python train.py --n_layer=9 --d_model=64 --n_head=2 --n_kv_head=1 --head_dim=32 --d_mlp=192 --vocab_size=1024 --activation="swiglu" --norm="rmsnorm" --norm_place="pre" --norm_eps=1e-05 --positions="rope" --rope_base=30400.0 --rope_fraction=1.0 --qk_norm=false --attn_scale=0.177 --bias="qkv" --tie_embeddings=false --parallel_block=true --init="uniform" --init_std_qkv=0.0398 --init_std_o=0.00937 --init_std_up=0.0398 --init_std_down=0.00541 --optimizer="muon_variant" --lr=0.00802 --lr_mult_o=3.0 --beta1=0.9 --lr_head=0.0102 --grad_clip=1.0 --warmup_steps=200 --schedule="wsd" --decay_fraction=0.849 --decay_shape="linear" --final_lr_fraction=0.1 --batch_tokens=8192 --seq_len=512 --doc_mask=true --train_tokens=100800000 --steps=12305 --dataset="wikipedia_en"
Each number is 128 + 32 x the weight over its row's rms, rounded and kept within 0 to 255. Layers, rows and columns count from 0. Numbers have three digits each. The size before them is the row's rms in percent of the matrix's.

# layer 5 MLP down, 64x192, rms 0.0996, rows 0-63, columns 144-191
101:156158143092177147130125141161146093133164052140142166159151150095112096112112131100082068131109042150104098127109116180154112135157173127052131
097:072194119134122126147124061129101101119142175131091140099127144132106128140150081081198077117107116141087158169116100130164133102166117120124143
113:144156117092156193113140105157119125112111141106146123111187130110144123206104104144071181140107087104123129076100120200105157108137136154179149
093:045124135160130102110134170082069132110120068075110115092142096137165112136143128143152104138081134133074154061113182153107135163109133097142104
096:119132104190160109099181165126144112093096120168081168031152132146113169158115100121137093104199163076131164090128162111073095153092098159129091
100:179161167183168132080093097100078114141134183126151141104124125195150106124178117149107143151119126121139126093136159096156090101161122177166169
118:123126100085113116162178127160083108121102132198145140143138125081155107189181094091125114110137133144158151069161148105037186148097092107152103
087:147092095138145128146121148176113158117100098110139116180134136114052141155122171143117187162146126108074223108167188159135130156066121107134097
099:123148181141089153135125120081137140134086154095094057159161147123152156132150077100093178070104115146109078166114184076134168102148076089134174
094:151058064136144108086163155112082146164100134144149159150104147121135099162138112180190188125128108128105129114145112081195099054095100096189155
100:158120134143109168174127171118147104148137119087111160102157062155130112154193191171144117179083087191097071087108142164185126103149107145080161
101:124150158128140173065114119130114092112045086133105161101140073140157120080043156189111111096133152150138110075152145148134096117130132160144130
101:108169041133177130107105109142152097113109112130168151100157111153109141177112153175141090128103143164145128182114124134119106061112125073102172
111:126141086087137158061137103139161157093135094165182196097091109141136146125171079147172139134125176093194132103130097094099137152122169137127148
102:139083177191151079126069152122154091182100117165177148110126115126155115107160127181132154128144158116128144185140123170138117171098153124119101
096:087134101135088200159150137143128133060133138136099158116147108149123074134156126107150109098126139089122054193125105104131109206173196097111138
093:175127118138141164147124083148127062146104132142112141137120180085117125187133098111104094123156074135163129171139144125132106114139135137209120
100:096172053134150103173101211109121148187164185159144067135114090161164144153135156156183092091136069138142077142160096113117155123162091127155192
097:119111060091079154095202127093190111129078136106093137085112153077148184133111104130176197091147121139150152154126146110143130112152097118163123
096:138162126102160146181121073115167117121081135101085123070103136085196069107177077185108155148105126089128063146152105182140106129130137120172105
100:129172136108134122116090090131095149139154145105103056084149149177151159114114123114091108129067112158090130127105143104169140099071176145092174
108:187148128155092130169156133137090121141128125139162171195129176160113134138120148125130123094102154096131140169040114150113118121141123183126117
095:090117127126102143131177139114151119110178096109113070206088132148070144149123119094130104136047085148137130166072148149109173161153167128184107
113:154200089174140217127143156135081189096114128158135133130151174186082142123179101114152125116147130118115130104108158161157116181073112075136094
113:157100153086066077094140158116100149152131126110137146098137118141179136147174173100142056170151182098154138186154133130073053125102133167105114
094:051092121103173095056137122109186143163115193078151173159161162099160111132162167148151152161133113103096143121137078126186129163163104091218117
100:116087137130204118134102109144132115214123172119166141138183132169142120149058129098104112129079135138136112127147134141108096131138122150084169
102:094154141134084075122145089092163154145118116159127152119172151116161160091152134108126152142125088173124124153156113139131154095124102150138184
107:146138147141145146145066168158122111090102118113175104102157110156121107148142099151115116049176147075183138189104083183105051106117143102168152
098:151081156099146192143115122129120162132118189108145133122089104126111174102198118130104143122086137137087150099092135166129159111109096159149093
088:144122130113177141116138156132128152183114125169098076072126097140119060093072169179091115160074122072129204129146157098117150135069136091143104
086:149158138117110123107154131174155146180121123140140110124230141080160137107129111083120166123071109150208121131067141137126130112165083171106133
095:173079106146096162148053100178128190144106136116140084167154143140116064143135089124144185055087158123084098136103141126124159148124094127126101
100:150119147121152108173093150072088091126031125145167130134132145144125138147164137121187145158121131091154119141119088091135118138083094094103141
101:133052096117125107159133125142124124108154189091165141096143127151072140121149138126111165112201106119073113136078123167135138129090087177158136
100:133151124102148160088095141071115174100131127088129179171103116108155103179110102159084122114159121100188150150138093063213109087161057181146158
092:141122161172114127164122114084118095101176152106129122141083131095165160062134138141124194151126142068119101159136137115162184166198157128146156
097:149163084117130178057157077060181123064107151183115086144105159135116103134116131100093179135078128121197117148162100138101127098099141118178139
086:165140152186147115156108112106178111096141113123134077096130125163116112112125189104079112091145137151134166127126175125122122108099185158049157
100:134129123105131065105155145134062080111154060147166139137159146156104095111152139107141139167125100122093212110109168122134171204069172116136097
103:110131159125094172132156197122157114104102111123195149151172118119109138160168168197110105167079126131153049151126104074127075070167127176124116
103:067194105153104123116128090177123132134154152157159134100103121174144161126131072091132081130141136160091145138104113155143125157118121153154138
097:164122152101184135075120144129178180124127174153079146089144134135154150149121139162161141175129162151141112104094168151164098155093087138124210
104:160138194148131103172098126125070168156177115130120149126128164194096125104074130104139103103136185116108114122058122094106151104092144046130122
090:071126150121139124124131147132124143103081085120103187106141079154145164088186156092142110107104133105093121148089155144173094159095218050080074
091:120070119111171092152098156133141118198150059077130117153117056164116099177173096092153136112124151064122168153123180108189111119125143149113130
101:191172116100144124091166134169140120105108107094086137117115195105149123106105108105087117097194148164122114125117092145119180177143125147144150
095:121100139089097049142106160061175117192144173127128118130134114115061073133133124147099083068160141159115166123077128108087144091187118154146108
090:106148080134140126121209101131129129117080081108144116098122161133091153133142143087105088113101141170125127048131186119152097138120129178162086
087:158135103080144165117133121119177117155103073175121102096114103137138191116144119160089136149156123159085093104161113179121118164159143163196169
118:129109098125103140143084149090112074168155117104164119113091113149142085157141096178111212143149137184170146153131170171113123139143155129155132
090:111146179077144113124141133116127145092118157111145143095104065097164112144105159121134115113159104135088101146090164145116094162073098091142145
099:088115164123218125124129123096239133187147153109097160131077117096134172124124124117098087134123118128157116145187121177147158122117182101139136
107:142116100126135155124104126134113062150157122121169168079101127197070133118115126062104104164129093094079096164100110130142104094090102144164087
096:112124147158181133144118104142144065152115102199089125110122128141156056149164123125125120135105052144113116123160105117169105175196125118119118
097:147174132107044145104115030115123129104139143089181156129125122152070104142158158171179124131094144190139160094078146096171125167180137154111132
129:084160091116103084131145116068184105141135149084179145092063106140104141087136187166115181194116080175168096119096181133126161118179131131135123
102:154214128152096131153091122055100122143127130140181119109123145145087102110195156144077133155096162137130169059141133189124105107193099149151147
101:059079114122152092166170111107126147162109133117080102119087073091094089091120116127127186150169138157137159172126153033152147033140094115072097
103:131134120060186113122110141076162110122089155113095139122113064113175118156182152139098150117165126141109158123083135148173059093150086117131098
094:168135101097114139095128081130146133054119113089122126105161103092138152145155145131162108152092185138140086161129106112082160137097128150141129
104:129132099116124118119121134175110128168121163145136102086110106114082107117173133131152120154123126168144157107133099144081103086166111103138151
101:153100086153079154150181160133080152107115136142138126148115118132133165170122079145160178144151073086143120085158063130151185098131103153091165
107:133140183127155061229136123148079128097119101130131105139127143119079072098116140116108134104092138104125174136174165095139151144131098128169157